config = dict(
    n_layer=15,
    n_head=2,
    head_dim=64,
    vocab_size=8192,
    activation='geglu',
    norm='layernorm',
    rope_base=10000.0,
    rope_fraction=0.25,
    attn_scale=0.125,
    bias='all',
    optimizer='adamw',
    weight_decay=0.048,
    grad_clip=2.0,
    steps=7798,
)
Each number is 50 + 15 x the weight over its row's rms, rounded and kept within 0 to 99. Layers, rows and columns count from 0. The size before them is the row's rms in percent of the matrix's.

# up: layer 8 MLP up, 448x128, rms 0.141, rows 203-220, columns 0-127
# down: layer 8 MLP down (transposed), 448x128, rms 0.122, rows 203-220, columns 0-127
# gate: layer 8 MLP gate, 448x128, rms 0.136, rows 204-221, columns 0-127
up203 094:57 41 85 16 50 25 47 36 36 58 76 58 33 47 57 56 42 61 65 56 53 33 45 47 48 47 46 30 55 57 63 59 46 89 65 31 48 58 54 38 60 62 43 71 50 52 48 41 17 48 43 59 56 46 72 59 58 26 63 36 45 47 59 58 57 59 56 36 63 82 36 50 52 50 48 55 67 16 54 72 52 68 85 63 63 69 41 61 57 50 44 35 40 28 53 52 22 47 62 61 66 69 55 46 53 30 46 34 37 19 51 80 35 45 40 35 45 62 37 48 42 70 69 02 76 41 52 53
down203 097:57 52 83 41 23 76 42 49 42 54 67 44 52 49 49 55 58 36 44 59 62 52 99 60 67 73 44 39 50 55 33 57 57 45 56 30 48 37 52 76 43 74 34 31 37 47 58 53 62 49 00 67 57 58 34 29 83 38 37 46 60 55 55 40 48 59 47 70 37 62 46 59 46 46 63 39 48 30 37 35 53 66 50 15 31 15 52 31 52 46 66 41 39 58 65 46 48 52 50 60 38 38 52 40 57 30 40 55 38 50 41 75 63 66 81 39 56 45 57 30 67 32 62 51 73 38 44 68
gate204 086:38 48 46 65 68 24 42 41 54 50 91 33 53 62 51 44 26 65 68 40 42 58 53 46 56 59 49 52 62 57 43 44 51 41 89 21 64 49 70 59 56 45 42 61 35 48 62 29 63 27 46 36 67 29 71 45 62 50 52 72 37 50 35 27 15 35 48 50 54 66 43 74 31 53 45 48 62 61 55 35 57 29 32 43 59 42 57 57 40 41 33 51 39 51 43 25 30 75 55 63 51 73 50 42 47 28 61 48 58 64 32 47 51 92 61 63 81 86 21 70 50 66 44 53 50 61 21 47
up204 089:49 48 22 25 59 84 60 27 36 27 29 70 70 46 45 63 66 39 53 56 57 70 43 74 64 51 27 44 56 20 20 92 44 63 49 76 54 39 25 43 60 66 54 64 50 41 43 33 26 70 43 53 65 73 47 64 43 54 35 45 64 40 60 49 62 58 62 63 50 55 41 38 60 63 41 50 39 41 43 55 62 56 54 46 31 77 50 34 49 62 50 63 48 67 56 30 59 44 42 52 56 54 67 50 60 45 61 61 46 79 61 50 44 16 48 52 27 08 79 36 63 38 66 34 39 64 47 74
down204 089:46 49 33 25 38 37 43 48 38 54 61 46 39 26 55 66 46 29 52 34 52 89 28 44 77 35 63 48 64 39 56 46 64 58 34 43 35 65 43 68 37 52 43 51 61 52 41 21 64 50 69 29 44 74 58 64 59 42 68 60 31 33 52 37 53 35 37 34 51 11 69 87 62 72 48 47 50 60 47 44 47 59 51 53 29 48 66 52 18 47 35 47 18 56 61 45 48 62 48 52 54 73 40 42 66 41 59 59 37 87 67 34 42 81 54 73 67 60 52 22 58 35 77 35 54 59 32 38
gate205 105:28 53 46 61 36 50 52 31 77 42 48 75 69 44 44 45 52 52 28 50 55 67 34 63 38 31 66 61 65 48 55 29 56 54 39 64 70 47 60 63 34 48 54 33 55 16 49 48 71 62 44 34 37 57 35 52 74 41 31 57 34 31 44 74 35 47 42 47 67 48 41 65 37 48 41 54 77 58 62 27 55 39 52 66 41 35 72 54 37 53 29 63 49 88 21 43 49 17 41 79 15 52 81 59 23 44 55 37 56 35 35 50 54 91 34 50 36 70 48 30 24 50 46 41 53 43 58 41
up205 112:49 56 39 62 29 57 53 44 31 52 56 48 40 75 68 71 37 45 35 37 66 52 40 54 69 51 45 41 51 58 56 40 56 49 35 62 62 51 07 58 50 38 58 35 40 51 22 50 27 45 44 81 47 79 38 50 35 79 35 36 49 74 51 63 39 67 43 60 42 40 37 51 77 54 41 38 29 90 43 27 76 46 40 68 29 67 75 56 74 45 73 51 38 39 80 43 53 36 34 44 39 52 43 46 44 58 30 59 28 52 40 45 52 69 40 42 69 44 52 42 67 50 40 62 48 09 22 25
down205 112:38 57 67 58 45 28 65 60 52 51 59 73 76 58 34 39 50 46 54 49 64 43 45 49 70 18 67 53 59 24 44 52 52 24 32 44 31 47 62 24 45 40 64 39 50 86 51 58 67 27 47 30 61 49 40 44 23 37 36 37 68 50 64 49 78 74 43 45 81 53 17 57 37 36 33 58 27 45 55 62 63 70 36 60 66 57 36 73 36 32 65 58 25 71 55 48 69 29 34 59 68 64 17 77 22 30 49 54 61 59 49 49 50 35 33 64 53 57 48 65 44 50 62 45 59 66 62 55
gate206 110:47 47 61 62 32 53 34 31 52 62 22 71 35 41 37 45 66 62 65 53 56 34 51 58 53 44 70 63 61 70 51 58 56 64 47 51 64 60 35 59 35 74 51 33 35 44 42 39 63 47 58 19 78 32 60 41 69 76 60 47 21 42 22 49 43 36 51 57 76 58 24 45 53 61 38 84 33 37 65 60 74 38 61 24 73 39 50 46 24 44 59 59 30 62 58 48 61 36 45 30 45 51 30 31 40 46 57 82 30 34 68 49 55 86 31 50 46 35 26 61 65 34 63 34 67 50 75 52
up206 118:30 49 46 32 39 63 57 88 51 23 50 26 60 41 60 46 56 48 80 53 47 71 69 65 55 58 65 54 51 56 60 80 70 55 27 45 51 38 47 26 42 49 60 55 60 51 59 51 51 62 64 43 27 38 40 44 12 80 42 47 56 71 62 46 34 65 15 55 78 45 85 42 44 59 57 24 61 50 66 53 51 52 29 79 43 66 65 56 57 51 44 28 56 53 47 50 40 64 53 52 39 64 43 50 48 70 50 41 67 37 84 53 45 27 11 37 56 48 48 21 53 57 43 42 31 56 20 47
down206 102:29 50 69 73 53 47 49 51 30 24 38 39 70 52 15 49 66 64 63 42 59 51 65 49 33 57 48 38 85 57 71 78 49 66 43 55 31 37 63 30 41 34 40 50 53 34 73 63 19 68 43 46 60 39 47 68 55 72 65 47 46 67 23 32 69 17 62 56 62 75 46 50 53 67 47 53 47 55 44 53 50 59 48 18 56 46 42 29 84 66 66 66 45 77 47 75 42 39 35 63 63 43 51 41 61 50 37 67 27 62 50 39 38 28 36 37 39 60 31 51 55 31 28 28 30 45 65 50
gate207 102:62 57 59 29 15 39 76 58 52 48 51 57 70 31 27 43 48 41 67 58 35 62 67 49 42 51 52 24 57 60 58 37 50 28 57 27 68 58 69 41 37 36 16 26 52 47 46 41 61 47 47 57 68 50 44 64 87 57 65 56 40 19 25 62 45 46 56 67 73 58 39 47 60 51 49 74 54 43 41 47 44 55 51 32 70 32 37 69 26 38 21 57 43 55 12 53 71 53 23 55 53 44 64 37 40 55 52 49 56 40 34 81 38 71 42 49 42 58 80 47 56 26 62 12 53 36 53 52
up207 108:16 33 47 50 79 64 53 38 52 33 72 14 56 41 51 60 38 58 67 51 17 45 46 40 56 28 50 72 47 67 31 60 65 60 56 45 57 48 63 44 69 70 53 99 52 42 44 38 48 42 47 43 46 30 54 26 42 48 53 32 38 45 46 42 40 51 44 43 37 45 74 43 29 58 44 45 51 62 50 57 56 59 48 45 45 79 34 54 09 58 62 46 37 76 69 42 27 60 53 64 70 50 41 28 65 47 43 52 56 28 63 33 37 30 52 38 62 53 52 87 42 29 16 66 54 48 41 80
down207 101:30 45 49 37 54 34 76 57 46 47 33 26 50 41 42 68 54 75 28 41 67 60 72 67 75 16 56 47 72 71 42 20 51 64 56 50 76 46 39 65 42 37 61 52 30 58 59 58 54 33 94 40 38 38 44 53 71 63 39 46 34 61 60 13 48 52 22 35 50 22 56 43 33 47 43 52 68 43 64 44 55 48 43 43 87 36 38 67 54 36 69 84 48 32 54 55 61 43 67 82 33 52 51 60 49 58 53 37 53 37 50 69 45 56 69 32 44 58 34 37 57 40 49 16 42 52 48 44
gate208 094:61 48 57 72 23 31 12 28 51 63 48 88 42 61 38 74 50 38 43 66 32 39 60 37 35 87 58 39 73 56 70 44 58 37 59 73 71 60 66 50 47 49 42 58 19 40 40 47 68 59 29 46 47 30 31 59 38 46 50 67 47 33 38 52 42 54 51 53 62 26 51 45 44 36 20 32 19 49 45 27 61 15 64 68 80 36 66 38 39 46 59 81 33 42 58 52 54 48 72 60 37 37 30 55 54 72 51 55 69 37 58 46 54 34 35 42 37 39 43 74 53 48 59 62 54 47 55 51
up208 089:44 54 62 65 33 55 62 34 70 48 61 15 56 53 49 28 31 38 38 54 59 80 58 51 33 32 83 36 38 54 50 11 72 26 60 49 39 52 57 58 61 35 51 27 48 59 42 61 61 44 50 80 13 37 58 40 45 60 53 46 62 68 56 39 50 47 57 52 54 49 42 62 80 45 70 34 63 64 39 53 37 40 65 48 52 33 57 57 48 31 51 63 68 47 26 34 51 54 79 59 50 38 46 70 39 54 39 33 47 80 24 66 61 74 81 65 71 70 28 43 37 51 57 51 58 76 76 29
down208 094:84 37 53 63 18 23 53 42 72 52 47 41 30 74 41 48 39 34 71 54 48 33 66 51 44 28 51 77 40 49 55 61 63 45 73 64 41 43 40 47 64 51 39 56 33 34 50 68 68 36 26 69 59 53 40 53 21 19 46 60 57 41 39 70 23 74 31 44 52 73 38 55 50 63 64 62 72 32 46 48 54 70 34 33 36 50 46 55 41 21 87 54 31 55 48 71 53 58 65 36 65 63 67 60 40 58 55 57 50 24 63 17 29 58 35 57 50 53 65 50 42 26 58 52 71 55 47 77
gate209 096:76 58 40 52 39 16 29 58 34 62 66 58 58 46 59 85 58 32 61 30 73 48 34 63 28 55 40 65 54 48 32 19 35 51 38 54 66 55 39 32 62 70 63 19 66 37 56 47 64 68 55 35 53 44 44 68 47 67 84 33 54 69 57 57 48 72 58 35 52 41 32 57 74 38 45 77 45 39 69 39 57 57 55 44 47 57 50 56 73 72 40 30 56 42 45 50 27 51 60 63 55 43 47 22 67 27 28 58 35 37 40 75 47 49 56 68 74 63 54 49 40 41 71 41 15 66 56 24
up209 096:67 58 57 53 52 65 50 57 64 59 57 37 42 53 47 34 42 62 51 72 42 26 65 17 78 49 46 84 54 57 71 57 32 57 35 48 46 62 50 08 32 48 46 75 41 36 55 59 41 64 55 52 48 51 39 62 55 44 79 34 50 40 62 30 37 58 50 64 63 46 75 73 48 41 81 27 59 58 53 35 26 55 40 69 20 45 47 83 45 54 48 55 32 58 69 72 64 57 77 58 39 65 37 48 36 72 39 83 33 87 25 48 35 76 45 26 51 48 46 53 48 50 59 49 45 36 45 53
down209 095:57 60 40 35 27 32 35 35 56 55 33 32 37 52 39 33 52 55 62 42 45 45 40 64 57 52 50 53 98 29 70 42 65 56 29 50 59 56 53 56 45 45 66 54 73 51 34 63 43 49 71 54 25 32 55 69 47 56 24 99 54 45 33 77 71 54 46 56 48 46 20 60 46 44 58 55 38 54 67 58 58 49 72 62 12 51 37 38 74 62 25 63 35 42 54 46 54 36 50 32 68 54 44 55 54 23 52 37 32 66 56 35 41 60 65 59 74 46 16 34 47 48 19 58 60 48 48 55
gate210 106:39 80 21 48 64 62 78 62 46 36 37 38 56 31 66 35 62 80 51 55 28 62 67 45 48 22 60 60 68 65 45 42 41 36 36 67 70 47 44 67 50 58 41 57 55 54 48 33 60 64 43 12 64 41 57 48 29 71 68 45 27 22 51 36 40 48 44 58 71 42 70 39 34 46 55 82 41 48 59 32 66 49 48 13 15 63 46 39 44 54 33 51 68 83 56 36 49 51 38 24 29 48 80 57 41 41 56 45 53 64 67 71 48 70 44 40 46 69 71 40 50 54 50 34 52 66 46 39
up210 104:37 61 30 65 39 46 41 63 39 62 35 46 50 33 38 67 51 62 51 59 68 76 53 62 50 62 59 73 53 61 11 55 57 42 47 62 47 36 44 60 61 39 59 44 57 66 65 30 41 45 49 50 61 82 60 51 56 45 17 62 45 58 38 56 53 82 44 64 62 22 62 65 38 81 42 48 32 71 46 34 31 40 46 80 40 46 49 42 99 65 30 68 50 73 36 65 51 54 43 71 53 67 58 46 71 47 56 71 54 72 75 12 43 68 54 50 35 44 50 71 39 49 44 42 43 47 59 37
down210 106:48 64 58 53 73 55 69 48 57 52 32 49 41 39 48 42 38 70 43 53 44 40 55 59 52 89 54 47 87 43 45 65 41 62 34 53 64 45 34 40 66 45 43 75 53 25 73 24 47 58 71 44 45 46 35 50 28 38 49 48 52 43 47 78 61 16 56 28 54 35 40 23 45 65 54 45 22 62 40 76 70 34 67 46 56 61 58 37 73 48 38 58 64 62 39 64 55 41 80 21 61 22 64 32 32 77 45 77 44 43 30 51 67 49 37 35 59 58 25 37 50 71 50 15 39 54 40 49
gate211 103:68 60 61 32 51 28 44 68 34 45 53 48 36 56 53 54 53 73 64 21 53 42 26 20 51 45 59 69 60 38 37 30 62 45 65 55 55 43 57 60 42 69 26 39 60 57 67 46 38 40 60 48 43 27 67 28 65 51 45 78 36 24 65 51 53 62 52 53 65 22 58 49 66 75 49 41 50 44 69 37 74 28 42 31 28 64 52 65 47 37 42 42 45 61 42 42 82 24 35 52 42 69 47 29 28 43 33 68 40 78 49 76 56 82 56 57 47 51 54 65 86 30 17 41 59 55 56 32
up211 101:52 95 65 42 53 23 47 99 69 23 60 40 22 42 44 25 54 45 54 40 37 45 33 24 50 37 43 66 46 55 52 49 72 74 68 26 40 58 67 81 47 47 58 40 57 47 66 58 28 34 36 52 49 60 44 45 63 34 56 63 67 51 59 42 50 25 40 57 44 54 47 68 48 70 30 42 25 48 28 45 45 56 53 36 22 34 51 48 51 33 33 53 64 75 40 38 62 50 46 61 43 70 40 61 29 31 34 55 31 56 41 44 54 76 68 50 47 78 49 60 62 72 28 55 60 28 61 64
down211 099:24 45 17 28 32 38 30 79 37 58 56 61 48 64 25 27 64 57 47 45 69 54 39 41 50 36 23 41 54 73 45 43 75 48 64 83 46 36 59 37 46 41 33 47 47 22 57 67 56 32 74 80 43 48 53 57 47 68 51 55 57 44 76 41 58 50 17 62 28 35 60 37 29 62 31 50 43 61 53 56 50 60 36 48 40 62 60 44 71 56 61 60 51 50 41 60 52 64 44 22 56 36 73 57 39 84 46 41 61 40 57 67 69 38 22 40 39 47 39 58 64 22 60 89 46 54 68 58
gate212 110:37 55 30 38 55 34 73 52 68 39 25 55 40 24 64 72 63 20 79 35 26 81 62 30 32 64 61 40 74 28 67 60 66 66 31 48 56 60 45 49 51 53 36 54 64 42 45 34 65 52 51 58 49 52 40 27 55 29 50 47 57 45 44 71 58 68 70 38 62 69 38 58 58 53 68 44 62 66 61 28 42 60 28 65 29 44 46 39 28 49 46 61 74 51 14 41 48 15 22 61 53 66 50 60 52 51 58 55 32 76 52 76 31 47 55 45 54 58 60 47 53 46 90 29 57 53 63 59
up212 111:52 52 61 73 70 28 47 60 70 63 76 60 13 63 59 41 56 66 31 61 48 22 39 57 67 50 49 43 40 70 73 48 55 37 50 31 44 56 44 43 54 76 66 58 22 61 74 67 20 46 72 64 51 54 17 42 57 48 69 59 40 78 51 57 51 35 18 65 40 38 60 39 50 68 44 71 61 45 52 39 44 54 38 47 56 58 42 55 37 46 43 62 17 42 52 45 67 45 47 46 27 35 60 27 56 34 29 15 58 67 49 37 41 52 59 20 53 59 73 58 61 29 65 63 25 39 39 27
down212 108:39 63 40 22 54 49 65 48 45 54 44 40 51 40 49 56 71 63 43 29 18 44 81 45 64 33 51 59 67 58 57 58 81 64 74 41 59 31 31 67 80 65 57 51 48 46 39 52 39 52 39 55 42 44 42 31 73 74 66 16 50 39 56 45 71 58 72 53 27 51 39 40 44 69 32 61 57 49 64 47 58 59 34 19 53 82 50 54 64 67 39 64 58 60 48 45 60 22 62 49 33 68 43 64 36 25 32 62 28 27 44 59 50 42 24 23 77 50 53 51 42 38 61 48 60 21 35 81
gate213 107:29 40 56 57 60 39 45 40 55 79 55 40 69 44 55 50 69 23 79 53 18 67 23 51 56 43 37 32 73 48 42 38 49 62 74 49 61 69 54 22 79 53 56 30 36 30 34 53 37 53 58 50 77 59 49 40 60 58 44 49 31 35 20 53 48 50 49 45 52 45 29 40 48 38 41 35 52 05 43 36 62 25 60 70 65 49 59 45 37 34 53 88 71 58 34 54 40 44 46 79 52 42 56 48 74 38 46 71 17 46 69 28 39 58 44 40 43 70 30 49 51 44 66 61 50 29 68 48
up213 113:71 58 58 61 44 29 62 24 89 61 38 67 51 33 55 53 53 72 37 71 60 67 57 78 41 39 46 75 54 54 68 48 25 64 33 46 57 49 65 28 55 47 40 27 28 71 50 49 33 50 63 60 34 57 47 58 39 44 52 58 50 45 25 32 65 62 62 27 40 30 42 40 49 38 45 47 64 68 46 49 67 57 48 55 20 47 34 41 27 52 62 31 28 46 28 36 50 60 57 23 58 50 68 53 55 35 32 50 82 69 36 35 33 62 25 88 60 50 30 39 26 83 71 42 52 44 51 52
down213 115:61 59 71 86 47 42 74 69 33 30 43 63 73 34 65 45 65 63 67 18 67 52 57 67 32 63 86 36 51 49 67 59 40 46 58 65 64 56 75 47 37 32 46 46 25 41 28 30 60 45 56 54 67 24 59 73 43 64 22 61 48 70 21 40 54 56 42 43 38 62 27 34 59 46 65 40 23 42 29 38 53 55 48 63 32 68 36 32 35 39 51 61 49 48 61 49 29 41 35 66 72 19 54 37 25 68 38 63 40 44 54 50 65 61 25 57 44 54 48 62 65 39 74 58 60 40 47 55
gate214 096:45 66 60 64 27 38 27 66 53 50 49 48 45 40 58 37 52 40 63 50 36 60 42 21 28 62 58 56 55 63 68 58 69 43 57 58 34 63 44 49 56 67 51 17 48 48 55 46 22 54 29 31 30 42 44 33 71 42 51 66 36 58 60 46 42 72 41 68 53 47 38 79 38 59 42 78 46 47 46 25 46 46 17 47 81 50 54 69 22 56 29 45 50 53 27 76 55 08 83 64 25 53 41 26 53 50 28 37 62 45 51 64 66 68 53 39 54 43 69 58 63 72 77 48 53 64 71 37
up214 094:58 68 62 34 47 37 40 32 40 87 75 54 65 28 46 56 83 59 51 59 48 82 24 33 32 66 47 40 59 39 76 24 69 45 33 72 36 37 27 45 43 56 56 31 65 63 45 61 70 60 38 56 33 48 70 35 69 62 54 31 71 27 47 46 37 68 53 49 28 36 32 31 78 41 48 41 51 49 49 74 42 57 39 53 86 33 58 69 26 45 69 24 29 30 66 40 62 63 48 38 39 57 54 65 61 53 48 35 78 44 30 58 39 43 58 48 35 50 66 52 36 62 60 39 38 46 47 43
down214 095:62 66 49 15 71 76 47 25 59 50 74 26 74 56 74 32 81 32 75 30 41 53 21 60 62 44 56 46 39 27 55 53 40 42 30 54 48 32 77 64 68 72 53 55 51 51 20 52 59 42 72 39 58 63 50 55 38 76 24 33 59 27 46 49 50 47 58 38 32 69 48 47 65 44 41 49 37 43 50 44 63 15 48 42 58 31 72 59 31 55 76 41 40 35 44 55 58 73 54 42 57 55 70 84 42 44 51 45 26 43 62 50 63 50 50 39 38 48 31 67 60 66 66 44 41 74 40 35
gate215 103:56 57 46 62 32 50 59 56 76 30 29 44 55 36 39 38 71 51 88 54 23 40 58 62 71 65 29 27 66 54 50 62 47 45 32 56 65 52 49 20 40 64 15 37 46 28 69 61 37 60 45 45 64 51 61 52 43 54 70 27 24 30 34 62 50 28 42 56 67 59 40 33 81 51 69 54 63 15 52 30 72 65 49 65 31 53 41 60 32 68 53 56 81 55 25 44 28 61 41 40 51 48 63 42 52 56 55 26 77 55 52 49 53 62 39 27 39 67 68 45 54 32 69 59 53 58 74 48
up215 101:16 79 36 66 47 48 68 45 57 54 45 53 61 55 70 60 38 55 33 54 44 75 50 35 38 59 45 50 45 83 54 37 48 48 49 52 38 35 42 79 30 48 65 42 33 42 62 30 57 49 45 54 62 39 17 33 62 38 55 50 59 48 42 54 55 69 62 47 45 33 48 58 44 52 65 55 75 79 58 51 46 36 53 49 58 38 73 18 36 59 48 61 50 43 28 71 69 34 38 39 11 74 56 65 60 35 33 76 69 96 44 58 43 40 73 59 54 27 75 59 68 43 32 47 32 66 21 51
down215 105:44 57 20 34 67 74 53 77 84 52 62 45 69 49 36 36 27 52 68 56 34 57 53 61 73 32 48 38 53 45 34 50 72 43 43 54 75 66 53 75 68 56 57 34 34 62 49 39 60 55 63 65 34 37 55 55 66 62 63 59 48 30 18 68 15 36 62 59 29 43 33 37 85 60 41 71 58 38 28 47 32 29 63 58 33 69 35 48 24 61 53 24 87 51 46 41 50 43 52 25 43 41 48 65 45 60 29 42 51 63 61 63 41 46 52 43 72 44 53 27 63 63 59 39 46 32 44 68
gate216 104:27 59 55 52 46 47 34 36 49 55 76 36 55 29 47 59 56 50 45 46 67 56 60 22 65 40 41 32 60 42 30 30 40 38 41 70 52 69 65 62 43 53 71 42 46 50 54 38 39 55 49 55 60 74 71 62 56 64 59 28 42 61 34 71 72 23 53 52 44 65 25 41 57 51 65 40 65 55 52 51 78 52 33 39 26 35 43 75 36 41 22 48 82 32 47 51 51 65 46 66 39 86 56 54 39 52 66 69 93 31 46 60 12 48 37 37 57 37 51 59 66 24 50 11 56 62 52 62
up216 100:46 45 63 56 36 47 55 48 55 68 51 57 57 65 34 04 58 39 41 51 59 50 65 74 34 71 73 45 48 27 50 48 53 31 81 63 51 47 27 61 31 42 51 45 44 60 63 47 51 69 55 62 39 50 48 44 69 43 39 60 68 32 31 55 53 42 70 44 45 52 63 52 30 58 55 54 43 33 33 43 50 45 51 24 57 50 44 63 38 49 58 62 54 40 55 48 91 05 56 70 83 31 28 51 28 72 54 61 26 14 50 73 29 44 27 39 40 63 31 60 83 40 55 57 59 49 26 68
down216 098:75 40 63 28 40 53 38 39 71 43 52 44 32 76 36 57 63 58 77 24 49 45 40 79 32 46 32 43 78 68 43 64 56 63 46 70 72 38 67 66 48 59 29 49 25 68 58 24 41 27 10 61 49 56 80 55 48 44 55 41 31 37 56 60 33 63 69 28 54 79 29 55 51 46 19 65 56 47 60 38 39 59 57 68 60 51 33 63 24 63 52 35 83 65 52 53 30 56 42 59 61 45 35 42 73 38 37 33 47 59 42 53 36 74 35 52 52 43 47 64 51 41 55 70 58 31 55 38
gate217 106:16 40 35 54 38 42 54 52 45 47 64 74 63 50 23 45 42 49 72 26 36 49 64 42 27 16 65 51 69 42 18 47 79 51 56 59 49 22 53 58 60 67 33 55 33 54 53 59 39 52 45 44 45 10 33 60 56 52 65 39 21 47 58 31 42 40 79 40 54 43 35 37 58 41 47 72 57 46 63 30 60 37 66 38 47 70 49 44 33 35 73 48 71 55 60 35 78 51 33 29 37 50 58 68 48 44 41 42 88 57 59 87 60 50 47 36 61 36 49 71 43 65 61 27 40 68 67 50
up217 103:45 50 52 45 71 61 36 28 44 67 58 73 65 63 65 43 36 40 77 42 47 62 53 22 37 29 35 77 52 33 43 34 37 60 65 67 27 34 59 51 70 51 56 42 41 36 23 54 51 49 58 41 18 49 39 66 25 28 29 24 19 53 55 53 40 45 60 42 60 50 58 53 72 51 65 25 37 51 57 65 34 40 56 59 58 71 46 57 42 64 52 42 70 59 38 38 45 26 67 47 31 49 58 61 48 70 52 61 50 54 57 57 27 69 96 71 77 72 37 58 41 57 32 51 39 30 86 41
down217 108:49 38 80 40 45 31 15 67 52 37 42 36 59 51 52 72 51 52 49 40 40 59 40 50 64 97 54 41 72 53 59 35 18 38 39 64 39 56 39 61 50 51 44 55 31 38 56 27 64 58 66 35 56 55 71 27 47 41 67 34 58 50 46 61 33 53 27 51 62 32 74 49 46 43 70 37 40 29 39 49 60 49 34 64 28 43 68 55 59 59 79 56 46 36 66 69 28 32 54 89 52 31 65 28 59 64 53 33 44 78 59 43 58 39 55 61 40 73 47 32 72 73 18 39 47 58 66 38
gate218 088:37 58 04 45 60 45 54 50 44 45 21 68 75 58 60 31 48 34 61 34 53 37 68 24 24 37 38 56 58 59 49 69 58 44 51 59 36 47 69 66 48 63 49 33 51 30 57 41 62 29 37 61 55 47 61 42 69 44 60 53 38 60 43 32 42 61 70 65 30 37 65 75 38 70 74 45 60 33 58 31 80 60 39 49 58 30 54 44 30 32 45 56 49 68 36 28 73 66 32 46 61 67 37 71 34 58 78 46 83 53 42 09 34 51 81 70 44 68 43 50 55 52 52 50 56 61 65 64
up218 078:62 44 58 70 62 40 72 48 71 85 52 61 46 26 37 46 63 59 53 51 25 44 45 81 63 26 58 28 57 73 53 36 42 50 54 38 64 28 32 59 75 61 45 38 61 45 11 37 57 19 62 47 51 40 69 48 52 57 42 59 67 34 41 57 42 37 47 56 38 65 37 61 36 34 56 63 35 67 44 25 85 39 50 79 51 55 38 48 48 59 46 62 54 38 56 53 45 58 52 54 60 66 47 43 60 16 31 34 16 54 49 35 37 84 48 52 64 65 50 64 14 36 57 16 48 45 38 36
down218 086:20 43 28 29 31 65 54 67 76 48 57 56 44 55 70 58 59 33 60 65 44 61 23 71 52 37 62 28 60 35 58 50 46 28 45 39 59 63 39 79 66 77 40 47 36 59 36 60 50 37 18 86 66 73 60 30 35 49 50 64 40 55 49 47 39 34 68 52 51 35 39 59 45 77 44 64 35 40 53 40 71 25 45 11 78 35 37 43 37 51 51 36 60 57 56 27 35 39 25 58 52 64 69 40 59 36 28 45 63 60 65 47 95 52 58 58 45 36 55 59 70 46 56 62 56 47 48 36
gate219 100:25 55 57 35 38 52 61 63 76 40 25 56 39 58 63 64 38 45 55 43 41 29 66 53 46 39 84 38 88 41 47 46 45 55 54 27 61 63 52 57 46 79 38 55 37 21 53 43 41 62 46 15 43 24 22 35 65 45 54 70 43 33 40 57 25 39 49 56 33 38 71 70 33 49 43 59 29 28 48 41 51 58 26 31 80 71 34 58 46 48 50 52 45 54 52 49 70 53 77 50 35 78 64 44 49 56 46 39 49 58 45 69 48 64 65 50 48 87 87 52 41 62 48 45 77 69 42 39
up219 142:72 32 29 75 52 51 71 03 33 41 53 30 63 34 29 59 58 60 55 40 45 66 31 52 30 44 45 66 60 69 27 36 72 50 45 47 78 45 44 64 39 32 15 41 79 61 36 37 52 51 63 65 52 66 66 41 52 35 79 29 42 64 57 76 73 44 68 65 59 42 43 43 73 32 58 40 63 48 66 41 70 46 48 30 46 34 65 67 37 58 51 53 58 52 35 52 43 66 36 52 48 59 51 58 24 38 59 64 80 42 60 45 38 37 32 39 69 26 34 42 47 23 71 40 60 33 48 46
down219 112:61 25 44 95 69 35 47 18 59 78 53 17 62 71 44 46 43 54 49 34 52 36 69 43 73 60 74 69 37 61 58 47 63 62 38 29 65 39 64 62 37 53 52 52 46 34 56 40 50 50 61 64 59 39 54 19 26 33 53 59 49 55 41 54 61 45 33 31 68 71 30 43 39 35 65 30 76 60 60 33 55 33 39 57 41 69 38 70 60 64 56 37 58 50 35 52 51 66 33 65 41 41 44 65 51 14 81 40 75 50 64 48 56 29 44 25 45 46 79 41 32 48 68 30 39 57 44 62
gate220 094:52 24 35 46 37 44 26 45 40 52 53 81 72 54 52 87 54 35 52 34 55 77 28 59 32 47 43 47 48 64 48 19 57 31 48 47 60 36 63 60 58 54 31 36 26 71 42 33 75 60 56 54 48 56 38 43 42 56 38 27 66 68 51 78 48 74 78 41 50 37 27 37 80 42 25 52 74 44 54 45 76 47 70 14 83 37 25 44 39 56 74 32 81 39 60 52 35 56 45 72 67 56 48 44 54 32 44 79 54 44 38 51 41 48 55 32 50 41 53 50 45 41 50 42 63 50 47 38
up220 093:54 63 00 43 57 50 53 46 50 44 58 42 56 67 41 53 48 50 45 25 36 67 49 70 39 59 47 51 47 56 50 61 64 51 45 40 28 50 47 34 60 54 69 56 27 51 25 39 81 45 72 69 63 63 46 65 31 49 51 53 26 77 56 35 61 44 72 60 20 47 39 51 54 57 42 47 35 63 71 37 76 42 51 35 48 51 60 37 70 34 20 31 54 28 57 69 54 43 20 34 45 49 51 41 49 32 77 14 55 52 35 47 57 67 21 60 85 71 47 61 57 39 73 24 67 65 46 67
down220 096:40 58 12 59 38 52 49 68 61 54 25 43 62 73 36 47 55 55 50 65 38 77 44 47 75 41 38 39 60 40 32 60 59 56 50 62 43 59 56 58 41 63 26 61 55 33 48 29 47 63 60 71 37 54 47 47 33 89 43 41 29 52 57 51 61 52 51 27 43 20 65 40 40 73 49 67 65 43 45 37 62 30 37 27 65 48 43 30 27 74 29 51 59 64 35 82 66 63 55 56 39 54 49 14 58 59 76 51 53 29 39 57 87 49 53 39 77 57 40 70 68 35 42 37 69 39 61 28
gate221 105:31 26 44 80 28 37 58 72 81 47 46 60 84 44 63 52 34 69 48 60 35 58 32 42 55 47 49 27 58 80 32 27 32 23 65 37 45 67 53 33 43 58 47 38 63 49 41 45 49 32 42 45 74 56 48 66 49 58 34 41 39 32 44 73 56 41 58 63 58 47 40 35 35 57 58 38 48 38 65 38 55 40 26 49 81 60 50 63 53 59 42 77 35 70 32 66 59 61 59 79 38 54 36 43 43 31 71 53 47 82 36 53 17 55 54 66 77 58 64 51 73 49 75 26 38 63 34 52